Weights of a small transformer language model: MLP 2048 tanh GELU, biases.
Each number is 128 + 32 x the weight over the matrix's rms, rounded and kept within 0 to 255. Layers, rows and columns count from 0.

# layer 6 MLP down (transposed), 2048x512, rms 0.0454, rows 905-957, columns 192-255
[[ 98 118 126 130 174 124 174 132 100 131  81 140  83 124 113 138 122 110 135 137 156 138 201 135 127 131 116 161 141 118 149  67 115  98  91 132 164 100 111 129  87 155  63 152 153 102 152 156 116 116 170 172 179 117 114 141 112 119 110 103 141 111 105 117]
 [119 119 147 178 183  99 102 125  95 159  90 118  81 166 150 131 117 193 143 134 144 147 101 134 159 138 149 110 202 123  99 125 141 127 146 118 123 106 101 167 148  99 115 121  85 119  83 133  95 164 142 111 110 125 127 147 139 153 108 127 139  87 120 167]
 [125 127 144 149  88 101 125  83 130 106 108 132  97 122 148 112  93 145 130 138 164 103 139 148 122 155 146 121 151 128  84  68 131 137 121  90 145 112 143 142 123 111 110 151 124 112 135 118 168 126 123  94 131 191 111 112 141 143 129 105 134 104 123 156]
 [105 216 107 104 119 107 254 155 134 156  85 151 106 192 103 163  89 144  93  98 155  90 125 122  82 145 117  95 176 114 132 142  77 121 152  68 109 141 164 119 143 134 109 110 120 150  97 157 112 118 201 119 170  81 125 130 123 137 148 141 127  81  97 115]
 [118  98  63 158 104  57 167  77 104 203 133 146 134 169  62 105  79 133 146 139 102 100 145 158 111 143 106 145 163 174 111 112 146 166 148 150  93 151  89 143  87 144 173 166  93 132 172 134 111 134 155 178  80 164  57 187  96  96  35 128 137 151 129 133]
 [ 85 120 129  86 152  94  41 177  96 104 144  96  97  75 118 113 129 123 149  83 163 121 117 106 117  67 135 119 142 130 126 137 116 117 104 139  42 107  99 142 144 109  87 119  78 161  87 132 121 137 158 167 158 187 105 120 102 131 160  81 143 132 119 170]
 [116 176  82 145 159 112 139 165 148 146 123 115 122 120  91 171 127 124 118 107 114 103 179 147 169 136 113 170 104 118 135 169 123  98 149 177  88 118 116 107 112  94 174 150 126  84 153 111 133  71 106 136 153  96  95 215 107 135  92  96 116 110 161 186]
 [ 97 128 164  78  79 225 137 176  82  80 151 118 122  77  82 114 125 109 129 146  73 113  89 189 150 147 140 106 132 141  85 203 161 124 131  98 115  99 153 145 236 130 146  89  85  68 131  63  77 144 100 135 154 100 174 157 115 129 141 126 107 104 129 159]
 [130 151 136 175 165 101 105 168 192 152 100 113 130 146 187 126 181 114 136 199 112  72 117 122 149  90 137 175 119 143 169 102 114 104 115 169 151 119  77 162 144 142 190 135 113 154 152 158 148 122 134 113 180 186  94 133  48 121 110 108 150 124 122 141]
 [113 102 120 112 155 145 117 114 135 103 158 139 160 157 135 128 186 136 188 109  63  83 155 145 151 105 122 142  97 140  91 134 148 122 143  77 119 196  78 113 196 152 147 139 114 131  95 132 101 164 168 137 146 147 141 115 165 126 121 122  99 176 132 174]
 [115 170 152 134 116 159 112 162 140 133 145 106 102  84 187 170 153 114 163 110 118 113 138 125 164 141 138 156 168 123  96 106 143 130  91  98 146 100 135 155 120 152 139 112 149 109 152 194 116 151 102 183 136 140  98  97 141 161 114 101 152  90 158  59]
 [141  90 144 129 166 139 112 157 136 120 124 100  92 141 204 117  80 130 178 137  69 202 152 114 143 145 137  78 122 142  55 114 150 103 162 119 138 190  80 165 184  92 115 137 186 139  90 118 120 173 142  97 151 110 121 135 109  58 143 156 106 142 185 145]
 [ 77 140 117 120 148 117 160  92 151 108 111  85 129 125 127 117 143 143  95 122 101 118 131 102 160 141 227 151 157  74  83  77 124 123  91 117 104 106 134 139 113 123 151 129 166  65 165  85 122  76 118 126 103  88 109 190 131 115 105  51 135 117 158 128]
 [158 149  98 106 102 142 126  89 172 137 124 138  95 218 158 182 155 134  94  62 133 159 134 158 144 133 116 115 162 130 125 106 123 126 141 143 178 123 174 127  99  92 147 125 215 185 110 147  83 188 118 142 113 136  89 144 131 111 109 120  82 173 212 181]
 [147 126 126 125 141 160 153 161 110 135 144 130 126 155 106 159 124 142 130 142  78 138 142 105 138 126 160 128 147 101 151 149 117 107 103 102 149 102 122 179 132 144 161 191 180 103 122 111 167 133 146 119 115 168  88 114 117 105 182 118 140 153 135 112]
 [121 177 135 146 108 103 119 131 149 131 141 133  90 117 180 142 141 101 193 134  77 100 125 144 106 113 123 110 143 134 147  97 115 115 136 151  83 114 117 155 123 133 141 116  83 136 131  78 144 141 105 131 119 127 168 137 117 188  99 139 100 124  72 175]
 [159  71 125 107 154  86 132 103 134  89 112 137 113  94  91 124 130  84 128  98  92 169 162 122 144 101 145 148 116 118 113 130 126 149 121 195 129 166 182  66 138 120 140 163 144 137 124  99 131 145 210 146 111 123 113 107 108 128  92 159 115 187 117 111]
 [152  64 121 120 155 141 149 139 155 143 113  86  92 133 164 105  98 106 158 120 134 135  98 137  54 220 137 108 131 122 114 101 150  51  87 138 128 161  97 105 200 161  69  99 205 100 149  86 151 145 237 104 121  92 118 154 110  65  40 131 147  37 104 109]
 [142 168 108 140 124 125  85 214 131 138 155  17 145 110 147  84  73 179  84 126  69 122  99 108 180  38  60 107 126 119 119 155 121 147 113  29 220 130 164 150 155  56  36  79 246 164 140  93  76 126  93 166 161 150  78 157  84 152 115 102  70 148  99 147]
 [129 153 121 116 144 173 161 181 124 156 135 100 133  74 117  96 145 123 176 119 107 142  75 148 148 117 107 130 162 162 116 146 147 166 127 108 148  85  93 143 138 154 147 116 137 147 120 143  85 161 136 139 117 157 163 125 171 156 135 113 104 103 118 150]
 [129 126 121  89 148 123 113 105 159 166 153 112 111 119  87  92 102 189 197 135 159 150 161 127 154  98  27  17 133 104 133 190 165 122  61 115 167 184 132 195 127 156 164 145  63 137 149 130  89 111 147 124 130 128  66 192 131 124 121  71 159 182 179 165]
 [133 103 109  80 156  45 186 128 123 115 119 134 100 143 152 134  94 123 146 153 156 170 148 111 132 150 107 137  95 122 148 172 149 108 139  16 148 129 132 141  91 155  71  85 169 105 178 103 124 122 131 117 133 145 172 114 148 103 116 185 148  93 181 197]
 [143 149  86 154 123 141  99 106 145  62  98  64  93 130 141  38 155 126  79 115 128 160 161 140 106 138 136 115 197 123 117 165 151 125 167  90 114 128 135 110  99 148 144 135 158 159 146 199 198 102 142 102 155  97 138 141  65 125 146 129 111 164 117 168]
 [148 141 119 136 157  74 125 173  99  77 181  97  94  52 118 144 137 161  70  94 146 135 134 112 121 173 142 189 103 126 138 142  89 136 109 133 203 140 134  77 166 184 177 152 172 164 136 143 103  93 184 144 142 148 134 182 106 150  85 129 155 165 184 200]
 [147 157 123 157 195  94 136 120 160 125  97 101 109  74  93 110 142 120  55  91 127 130  96 128 110 131 155  89 149 161 158  97 106 177 183 112 126 147 194 204 144  72  79  94  74 120 166 118 116  94 141 155 161 128 168 132 152 121 111 145 156 166 132 154]
 [168 146 112 134 118 139 119 155 121 100 114 134 120 147 113 123 144  99 129 148 166 108 153 158 106  78 100 136 124 157 134 109 133 126 196  95 128 106 174 148  83 142 174 191 123 151 150 122  92 210 126 130 144 157 126 148 113 144  72 111  87 156  89 149]
 [145 119 118 189 183 112 164 102 138 103 134 146  77  96  33 110  86 102 157  83 117  95 103  86 140 139  30 101 151 123 162 149 161 122 107 124 169 108 112 122 167 102 120 126  80 131 158  89 140 156 147  93 152 189 141 116 191 118 160  96 134 201 137 107]
 [106 110 107 117  88 120 119 140 133 146 152 146 224 101 124  96 134 127 180 136 154  58 191 114  93 128  64 145 139 116 123 116  99 114  48  70 126 113 158 159 112 100 125 122 143 106 109 128 128 111 141 185 210 166 133 129 146  78 109 196 153  73 134 137]
 [137 105  91 140 122 100 122 193 123 130 147 107 132 106 142 143 109 146  94 119 163 100 171  58  83 156 145 159  84 129 178 173 162 184 145 124  97 185 149  81 113 190  99  86 108  90 215 122 104 141 136 137 110 123 139 109  70 153 174  50 176  92 138 134]
 [134 103 112 139  96 151 155 165  78 117 109 152 141 125 100 143  57 131 142 110  82  93 147 160  79 125 125 170  98 101 111 152 162 119 184 163 120 121  98 151 159 173 131  99 134 200 104  76 133 132 135 178 157 198  89 218 111  97 148 152 163 152 111 139]
 [131 110 128 122 106  91 135 142 115 132 110  46  59 140 117 111 127 149  47 187 149 118 121 120 178 136 141 207 145 146 100 113 150 154 146 162 173 110 176 113 162 201 181  80  86  63 166 159 165 173 165  85 159  73  29 182 161 138 130 153 199 193 138 116]
 [129 151 156 134 141 142 116 141 124 119 164 134 114 118 130 149 137 142 103 125 107 130 101 206 177 133 149 144 138 138  88 120 161 158 130 112 147 110  86 146 165 161 151 124 103 124 147 134 110 139 113 162 116 128 126 161 116 140  98 199 159  94 105  68]
 [ 91 197 159  92 137 101  78 167 181  95 158 109 151 116 120 115 148  96 147 119 107 174  90  50 162  72 136 197  95  98 201 151 125 121 109  54 155  88 148  93 150 142 135 104 119 150 116 118 181 179 117 161  70 116 128  66 116 155 164 168 148 145  83 179]
 [135 152 125 154 103 130  79 135 144 138 135  57 139  95 111 140 116 124 130  74 166  95 160 124 115 157 142 119 113 119 153 216 175 123 158 148 137 127 157 147 123  97 122  63 122 103 171  86 121 173 123 171 114 119 101 129 119 138 130 105 169 163 144 190]
 [146 132 169 102 112 175 149 124 146  51 119 130 144 157 194 134 131 134 185 167  88 159 152 105  92  94  94  99 158 118  86 111 112 166 142 126  97  90 122 137 163 116 118 111 171 168 171 109 126 164  95 122 134  89 114 108 145 144  72 139  27  62 154  80]
 [112 132 119 108 107 142 117 107  98  95  51 116 139 101  77 122 125  96 120 123  91 113 127 159  92 127 106 181 109 188 134 206 151 159 148 182 140  81 166 150 129 135 111 186  98  79 112  99  75 181 139 113 164 117 116 226  91 101  81  63 112 131 165 177]
 [121 173 183 138 119 163 105 152  81  38 143 184  72  83 138 125 168  70 152 190 203 123 126 178 158 170 154  88 107 196 210  98  92  81 152 141 204 139 225  87 194 104 150 136 107  95 108 178  85 113 113  44  87  93 138 183 132  95 144  65 100 167 202 163]
 [161 170 142 120 138 109  84 183 111 122 155 100 114 110  96 124 118  69 136 141 115 119 155 151 109 122  90 213 193 164 171 107  89 142 142 134 142 182 150 102 148 114 167 156 132 114 119  91 131 145  60  99  71  90 114 110 131 161  54  97 120  44 152  68]
 [121 125 144 104 132 131  90 138 175 126 112 124 121 140 122 103  98 105 167 138 111 127 149 160  87 104 109 117 160 124 160 151 151 113 119 141 101 131 131 104 144 100  83 155 140 133 135 151 136  89 106 115 146  91 123 115 144  91  86 129 139 101 145 112]
 [121 159 153 180 154 156 128 146 209 168 117 174  92  76 130 145 103 172 124 144 126 140 151  82 192 108 134  83 160 127 114 182 145 141 162 105  87 145 108 192 108 106 121 148 147 108 146 134 118 130 114 170 175 152 128 165 127 118 107 115  70 166 159 125]
 [141 104 144 139 175 139 199 169 104 166 165  97 140 186 155 168 113  99 127 192 101 155 163 108 106  71 156 152 117 116  93 130 148 123 140 182  74  68  86 178 165 164 135  88 142 146 132 108 129 138 121  83 117 122 105 144  92 104 135  93 102 156 124  89]
 [128  72 167  99  68 101 150 212 145 120 166 131  96 151 107 173 127 117 122 142 155 120 123  84 101  90  39 106 128 126 166 137  74 109 125 153 120 110 181 101 168  88  86  88 118 138 116 159 122  63 162 161 161 114 160 153 114 143  91 110 133 160 124 147]
 [135 163 101 158 117 145 148 170 121 136 124 116 105 121 130 152 159 153 117 105 145 108 132 169 137 147 163 154 116 146 165  90 158 122 128  93  76 121 114 102 142 123  52 134 118 139 130 136 140 136 134 160 102 182 123 106 140 151 143 191 169 106 135 105]
 [122 173 151 116 114  67  85  87 180  60 133 149  97  98 119  73 165  83 119 105 144 144 155 106 156 135 139 128 126  78 141 119 125 123 110 198 119 124 191 131 133 113 112 110 112 165 132 106 208 152 127 141 151 113 131 169 114 136 135 146 148 124 159 164]
 [102 127 161 104 166 121 149 152 175 120  94 144  73  93  79 135 122 133 158  69  47 109 122 101 119  89 173 143 167  78 113 133 172  86 112 152 109 148 119  88 168  53 103 137 150 111 124 124 116 146 186 115 136 168 127 145 103 122 116  75 130 139 120 143]
 [128 142 109  99  97 109 108 142  98 109 121 115 119 129  95  88 125 166 136 111 114 109 158 142 134 146 130 151 139 196 128 107 129 164 114 149 158 142 117  83 120 132 100 114 143  87 108 105 134 104 136 145 114 144 132  96 100  82 101 150 130 127 114 130]
 [129 121 118 142 202  60 111  95 203 173 130  98 102 113 183 147 101 155  74 159 106 133 145 157 125 117 169 177 149 101 165 156  84 182 162  92 131 153 192 129  94 141 157 177 153 163  92 157 188 126 105  78 142 157 147 202 120 124 151 154 139 125 165 146]
 [102 135 129 179 154 113  90 116 116 143 110 138 109  52 147 115 167 156 219 130 164 145 145 170 171  97 135  98 163 147  74 163 143 194 131 155 108 141 114 110 158 177 143 164 153 162 129 144  84 162  87 112 109 147  53 163  88  94 165 119 142 116 157 100]
 [148 129 126 153 109 102 135 154  99 134 126 102 140 113 124 152 156 107 167 141 105 109 142  90 151 118 129 154 149 131 143 100 163 135  69 151 168 160 107 101 147 126 117  83 156 103 198 101 125 100 120 130 110 151 103 112 165 137 110 126 122 137 139 130]
 [114 122 108  94 132 144  91 107  75 145 121 122  96 121  88 100  78 144 118 124 155 132 114 152 148 149 118 169 120 173 131 200  87 174 122 141 141 110 114 187 148  91  87 114 141 102 183 103 126  83 142 121 135  86 136 151 137  98 112 153 167 128 120 135]
 [112 179 108 116 118 133 135 142 151 169 139 119 137 131  97 144 138 135 179  99  69 191 136 146  59 125  92 142 137 139 106 157 149  78 114 122 150  91 138 171 127 147 105 103 185 148 104  98 162 180 107 120 169  81 113 146 197 121 124 117 151  93 117 106]
 [125 120 127 148 154 127 147 144 116  97 162 122 118 135  54 106 120  87 122 141 163 136 192 121 112  83  95 115  84 139 125 120 132 166 167 135 133 171 134 150 142 102 151 113 116 109 132 177 124 122 158 133 130 160 121 169 160 161 100 131 130 152 145 148]
 [ 56 135  80 105  94 126 122 179 129 140 114 119 175 200  58  85 104 140 103 187 100 149 140  86 102 123  96 103 154  82  82 162  98  94 127 111 127 101 184 105 131 157 109 188 115 200  92 131 143 154 122 185 169 140 169 125  73 111 154 106  72 146 124  45]]
# layer 6 MLP up, 2048x512, rms 0.0482, rows 906-957, columns 192-255
[[112 147 112 124 149 108 185 112 142 153 101 154 173 118 140 121 161 103  88 125 119 168  61 140 116 150 157 155 113 138 108  82 115  56 156 140 140 149  84 117  95 117 138 111 149  79  84 112 156 130 124 131 127 128 177 112  69 182 184 110  83 145 147 112]
 [ 50 166 141 122  92 163 138 155 125 125 138 179 165  81 103 127 110 108 105 111 152 127 103 137 144 142  96 123  90 129  42 148 149 126  78 167 140 156 102  82 108 135 139 112 127 104 126 120 146 144 112 138 141 162 153  95  57 107 204 129 109  95  93 151]
 [117 158 164 144 122 192  97 118 143 103 129 129 150 205 185 161 168 115 167  76 130 154 156 114 196 116 105 114 153 146 112 134 143 142 133 103 126 117 147  75 130 108 109 128 180  75  71 124 200 131 102 121 143 131 128  55 174 125 108  59 204 105 164  90]
 [ 53 170 174 116 157  89  99 138 138 118 134 127 130  74 147 111  92 164  97 220 120 172 126 137 159 151 173 133 161 153  66  70 137  97 133 165 126  93 169 104 129 121 143 145  85 142  80 137 152 106  18  62 157 180  98 132 100 121 202  90 192 160 127  72]
 [138  90 139 141 139 129 123  99 161  97 120 150 155 181  70 176 103 159 127 153 145 107 106 154 146  98 117  40 109 120 168 113 143 186 141 145 150 135 191  92 123 143 142 102 159 182 108 163 164  97 141 102  62 164  96 156 143 117 181  71 185 151  20  64]
 [139 150 153 107  79 183 131 142 102 111  99 154  91 106  97 138 167 124 133 110 121 171  77 164  98 117 137  70 157 121 146 108  95 123 117 140  85 113 111 137 115 127 133 166  57 165  91  85 103 111  98  75 138 140 174 128 124 158 132 172  89 118 203 137]
 [ 95 103  94 100 142 103 142 110 109  73 132 167 217 126 118 163 191 142 172 149 150 135 129 115 171 181 117 178 102 105 125 102 143 114 192 163 127 206  89 123 169 118 172 112 155 128  26 128 158 129 132 191 102 153 105 141  73 132 178  66 156 114 197  63]
 [134 154 132  83 142 132 137 144 148 124 100 140  97 113 128 137 101  96 120 184 136 168 113 154 163 127  99 103 131 107 105 102 136 173 127 167 161 152 116 132 124 113 143 123 139 191 177 111 145 159  52 134 136 159 169 101 156  67 119 128 162 154 164  55]
 [135 135 171 105 124 139 140  92  96 127 152 128 148  94 110  77 129  69  95 117  99  97 124 146 161 141 177 155 186 108  86 100 117 160  70 108 139  66 125 115  63 141 156  96 138 170 114  96  63 178  63 128 198  92  97 121  78 163 161 155 127 135 143 127]
 [103 180 104  99 166 190 193 150  96  92 124  79 100 122 167 110 103 109  78  63  95 131 112 149 176 192 140 110  90 155 147 125 107 130 143 110 109 106 164 136 136 113 131 194 120 135 137 167 179 113 164 114  93 113  97 118 179 108 120 137 156 112 134 130]
 [139 119  85 127 127 119 125 155  84 123 142 153 142 107 125  94 109 122 115 113 157 113 129 129 141 124 178 145  98 102 175 110 143 134 154 131 127 141 119 128 103 148 177 174 110 103 141 114 139  84 113 169 114 130 159 102 189 152 146 103 100 103 127 112]
 [146 193 133 135  86 139  98 161  99  84  88 137  77 127  93 151 102 122 137  83 164 119 162 174 145 105 101 127 169 145 177  69 110 143 120 146 100 150 117 139 141  81 116 151  81 142 111  80 134 112 111  99 151 132 110 108 120 126 109 173 137 121 158 153]
 [154 114 152 116 176 158 109 125 148 152 179  81  84 160 167 157 163 122  75 112 163  96  57 163 130 187 149 135  48 137 117 158 186 182 172 137 183  77 133 107  64 183  82 125 128 142  91 126 158 116 112  65 138 132 133 168 105 185 133 143 109 141 112  99]
 [128 132 113 125  92 151 118 141 100 158 110  93 128 155 135  96 151 137 141 194 116 155 132 177  89 141  93 125 154 169 176 121 191 211 147 151 111 152 171 131 117 142 103 162 117 120 132 148  65  71 133  76 152 153 150 115 132 112 120  89 112 125 141  92]
 [149 149 131 129 175 199 131 123 159 114 118 124 128 110 160  75 114 125 135 145 102 148 106 173 123 133 145 117  90 119 119 152  89 110 105 122 139 125 136 137 127 137 151 207  81 172 127 209  92  70 134  64  64 167 144  78 156 105 175 153  98 151 135  80]
 [ 94 167 133 107 149 178 172 105 169 134 139 130  93 152 142 132  94  90 122 207 110  95 114 140  94 167 115 109 166 141 116 147 162 147 131  79  97  74 111 113  96 107 113 163 127 140 102 100 108  95  85 105 146 168 124 120 150 150 175 104 136  96 108 144]
 [134 153 159 160  65  97 128  68 158  79 141 152 118 122 169 138 156  61 110 114 117  96 168 115 110 100 138 102 131 137 101 117 113 111 179 135  70 144  90  80 148 132 126 157 156 151 126 132 112 108 135 127  81 128 157 122  71 196 169  93 121 135  92 131]
 [141 134 126  82 120 226 159 108 195 145  57  98 176 149 105 101 156  90  62 123 108 113 145 153 165 174  63 123  88 129 154  92 115 141 127 235 180 207 134 129 151  74 129 151 174 156 133  95 114 193  61 141  67 132 141 103 149 181  72 113 110 149  91 138]
 [167 154 100 121 105 170 124 100 103 137 144 152 136 140  88 120 135 104 162 145 145 140 106  97 108 161 150 114 183 128 182 165 170 156 148 144 122 138  74 111  52 123 162 144 131 122 116 117  93  62 111 126 139 158 146 110 138 181 114 125 108 114 125 162]
 [181 103 140 152  85 166 157 130 108 144  60  84 131 116 137 178 121 137 104 138 124 106 134 122  57 112 163 145  98 138 181 103 130 163  86 143 110  55 149 116  93  90  84 117  68 151  21 157 101  71  62  61 126 139  80 178 131 153 138  88 142 160 201  69]
 [181 158 186 151 177 183 188 163 173 112  82 180 108  85 184 166  96  99  81 150 104 119 107 140 102 112 156 139 211 123 167 132 166 177 135 135 121 142 151 109 122 120  95 146 176 200 113 108  92 128  69 160 148 169  85 135 104 142 138 124 194 109 170 117]
 [127 129 131  81 108 164 151 112 133 127  72 140 158  54 103  99 140 101 100 130 134  64  89 167 111 137 115 114  93 124 124  99 153 134 106 163 101 121 109  99  64 107 128 125 151 142 138 139  82 150  86 135 133 138 166 105 148 130 163 135 130 146 151  37]
 [103 218 121  85  77 132 220  85 160 169  89 159 190  91 147 132 145  85  88 131 154 103 160 119 131 153 100 185 117 194  73 154 122 117 177 112  97 117 149 129  60  94 126 106 107 138  99  42 157 137  53 157 135  97  70 131  82 186  69  81 101  78 134  38]
 [130 143 175 118  79 105 145 136 160 162 115 168 152  81 202 101 170 124 173 120 150  99  91 155 160 125 131 169 138 131 135  95 177  51  88 151 168 143 124 147 172  99  69  85 150  81  74  72 186 163 118 125  84 118 116  99 132 137 119  79 120  70  90 173]
 [ 93 181 154 109 117  91 163  88 165 132 132  79 123  89 204 107 111 119 169 113 166  76 112 125 118 185 205 109 101 120 126 161 155 163 120 144 144 122  89 112 109 122 117 148 101  84 125  64 152  65 160 119 115 115 137 149 158 132 108 116 171  95 152 134]
 [157 149 134  90 106 120 161  35 155  86  61 132 172  19 186 116  88 127 115 117 161 168 112  89 182 102 133  60  80 153  87 158 116  79 145 181 183 156 101 113 111 147 201 150  49 154 110 141 154 141 122 158  97 130 161 118 147 132 101 130 109 122 103 138]
 [ 26 121 194  81 116 130 173  95  98 135 116 131 132  91 128 137 158  72 110 110 139 118 108 100 109 175 134 117 123 162 116 101 122  75  92 177  76 146  98 126 126 125 127 117  81 128 144 172 200 127 138 127 120 109 139  78 133 103 125 154 136  88 158 134]
 [144 112 157 136 174 184 149 136  93  73 171  36 191  44 167 134 120 143 159  93 105 113 115  77 124 109 173 112 117 169  70  45  62  93 151 200 136 101 103  88 152 108 172 119 117  85 128 161 162 157 139 160 132 124 153 133  95 110 120 138 137 144 156  84]
 [133 129  95 170 108 132 128 144 177 138  60 115 104  95 105  77 114 160  97 116  91 157 114  77 100 130  49 147 124 122 125  95 162 140 112 171 128 155 174 144 170 116 109 111 137 143  99  93 108  93 194 169  87 150 138 120 154 164 180 111 167 148  71 134]
 [ 33 196 114 106 153 147 111  80 200 121 134 156 138 137 140 129 119 149  63  74 190  89  97 142 121 192 131 195  96 180  97  98 181 180 153 152 122 121 103 116 147 109 136 166  94 117 121 137 122 160 165 100 146 140 126 117 188 124 173 163 128  78 105 140]
 [137 155 183 105 136 155  97  94 173 119 144 156 115 159  97 146 145  55 155 102 107 139 118  84 160 140 207 106 146 152  69 146 109 138 132 164  86  95 119 119 129  86 119 109 140 132 106 109 116  72 107  89 145  92 125 160  90 166 127 168 120 107 104 126]
 [135 140 170 187 196 177 131  50 146 160  92 173  83  74  92 124 116 140  77 109  79 100 117 101 160 151 182 122 134 125  70 170  83  86 145 117 102  83 122 118  98 148 149 103  85 120 122 134 141 131 116  90 132  71 113 113 155 127  87 140 154 123 110 124]
 [101 158 123 152 124 124 118 123 181 148 104 135 110 106 161 146 144 116  85 161 118 101  98 152 131 106 111 144 172 109 119 111 117 127 145 152  90  99 122  94  79 124 120 110 133 174 109 117 114 122  67 150 137 150 133 130 129 139  86 184 163 122 115 118]
 [177 168  84 134 155 130 123 131 197 124 107 105 119  79 145 144 131  66  91 156 142  94 140 101 148 149 158 144 155 125 160 189 186 136 146 151 144  70 122  92 114 127 181 182 112  96 171 162 107  35 127 125 123 153 145  85 125 151 136  95  85 155 145 150]
 [ 30 127 151  78 137 180 207 115  89  93  71 173 116 162  79 139 131  49 188 122 151 139 151 115 181 146 121 140 100 123  56  73 102 121  41 136  70 162 118  71 113 149 234 172 120 126 137  92  78 150  95  88 139  92 123 101 112 150 149 143 139  92 184 149]
 [ 77 111 142 138 173 130 112  72 115  75 194 168 164  81  84 203 131  96 133 144 169  49 215 108 109 188 112 151 113 187 134 147 142 146 165 227  98 200 155  84 173 139 150  96 118  53  52 106 117 115  78 212  77 173 168 163  32 114 142 120 232 114 221 128]
 [164 101 172 181 137  98 118 133 178 111 110  89 157 123  98 195 121 133  98 143 127 133 166  72 186  74 103  63  73 129 186 103  76 122 154 115 136 118 159  75 153 154 177 107  85 130  84 156 173 147 107 131 192 140 149 137 152 125 115 159 155 148 125 145]
 [105 117 140  89 221 128 136  79 106 134 150 126 162 156 149  82 119 100  80 104 135 146 170 135 117 141 140 126 127 196  76 150  94 133 129 113 124  91 120 156 128 161 171  91  74 165  98 126 160 141 161 142 121 150 140  99 115 116 157  83 115 150 162  62]
 [116 164  94 152  74 160 139 144  96 130  81 130 101  65 101 161 176 130 117  75 107 101 155 132 148 140  99 148 123 136 142  84 157 117 151 164 114 181 173 109 129  82 143 131 158 132 151 127  95 114 163 113 139 161 110  87 134 126 116 108 157  97  94 155]
 [ 91 185 145 110 101 119 222 111 101 153 122 113 147 114  98 146 142 113  76 112 150  65 126 116 141 130 131  90  69 105  65 141  63 181 166 181 152  98 110 108 101  71 137 107  33  67  79  25 169 126  92 138 106 129 171 107 102 119 164  96 122 135 162 126]
 [171  75 163  57  88 101 149  89  81 158 137 117 162 153 168 141 189  72 122  96 140  75  83  99 119 170  98 120 130 161 174  77 121 146 161 101 113 187  99  70 123  96  99  73 149 169  88  81  93 164 152 126  89  73 110 136 123 173 187  88 116  81  75  75]
 [134 116 154 166 187 114 122  65  98 144 114 152 162 147 176  96  92  95 100 179  95 152  84 171 119 120 116 102 117 135  68 164 153 144 171 119 128 104 112 136  74 125 204 140  48 156 122 150 145 130  86  83 128  99 111 119  75 153 130 112  77  94 162 163]
 [ 97 119  87 160 158 158 173  98  85 107 126 130 114 104 120 187  79 175 155 142 138 161 156 153 141 107  96 143 157 140 109 133  94 132 127 127 118 135  72 142 135 205 110 131 112 145 115 113 123 120 132 162 112 131 155 118  97  73  93 114 129 115 135  54]
 [124 149 119 156 157 138 121 102 151 100 138 106 119  72 154  81  85 112 155 158 190 138 101 175 145 129 131 113  99 193 149 101 118 144 141 140 120 141 100 135 121 166 142 125 135 154 138  94 137  90  86 141 110 138 124 125 184 137  86 145 125 118  96 125]
 [ 92 128 113 105 110  65 219 135 200  79  79 176  96 131  93 112 144 118 171 204 102 149 134 136  86 169 148  67  94 114 141 144 118 137 113 144 180 133 167  94 196  31 152 119 130 106  43  81  50 112 160  96 164 150 129 111 160 137 174  50 167  46 171  59]
 [189  99 127 169 109 151 141 112 137 128 134 152 127 126  96 156 134 121 100 207 145 139 164 104 160 127 101 120 130 111 149  64 146 100 117 135 109 111 162 121 102 130  81 154 171 142 150 128 144 187 140 150 152 148 122  71 127 160 161 100 145 174  86  98]
 [126 141  84 177  93 142 144 137  94  63 111 112 109  63 125 138 150 112  61 115 125  95 122 142 113 106 150 127 164 101 178 136  81 119  87 218  99 139 146  80 127 120 145 176 148  96 160 121 129 104 117 161 127 149 114 131 165  99  94 110 192 127  99 151]
 [121 112 143  97 130 167 156 145 128 124 148 121 136 101 174 170  94 126  81 104  90 175  98 152  93 148 140 100  83 161 149 206  61 116 191 170 110 126 138 116 136  94 111 141  93 158  44 128  82 150 112 118  99  90 172  98 105 124 108 199 164 130 186  93]
 [153 174 154 167 120 170 117 135 130 105 129 122 114 148 172 143 129  52 114 115 115 106 139 151 183  91 168 134 146  91  88 156  66 115 159 148 111 166 157 134 127 104 120 182 172  81  88 129 156 132 125 101 141 151 175 156 132 143 143 170  93 139 110  69]
 [179 117 145 154 101 158 129 175 129  86 191 102 180  96 119 131  94  93  80 136 119 102 127 138 152 155 169 151 121 164 128 159 137 130 148 129 169 114 111  91 163 105 143 144 122 161 134 120 154  51 152  99 181 151 101 141 133 110 112  46 151 149 116 145]
 [ 70  90 112 116 122 169 151  92 123 142 133 105 123 146  78  96 120 134 128 116 123 124  90 113  71 172 172 140 159  98  89 123 122 130 118 121 117 146 120 143 136 151 127 118 102  65 127 102 115 155 127 103 135  91 112 163 133 128 197  82 189 121  69 123]
 [105 180 139 127 112 117 129 122 148 183  73 148 176 135 134 211 102  97 149  82  87  99 188  86 130 181  91 154 157 125  90  93 218 164 150 141 115 142 190 121  95  98 134 192 164 135 122 126 202  93  77  95 160 134  84  79 137 137 122 137 134 171 115 158]]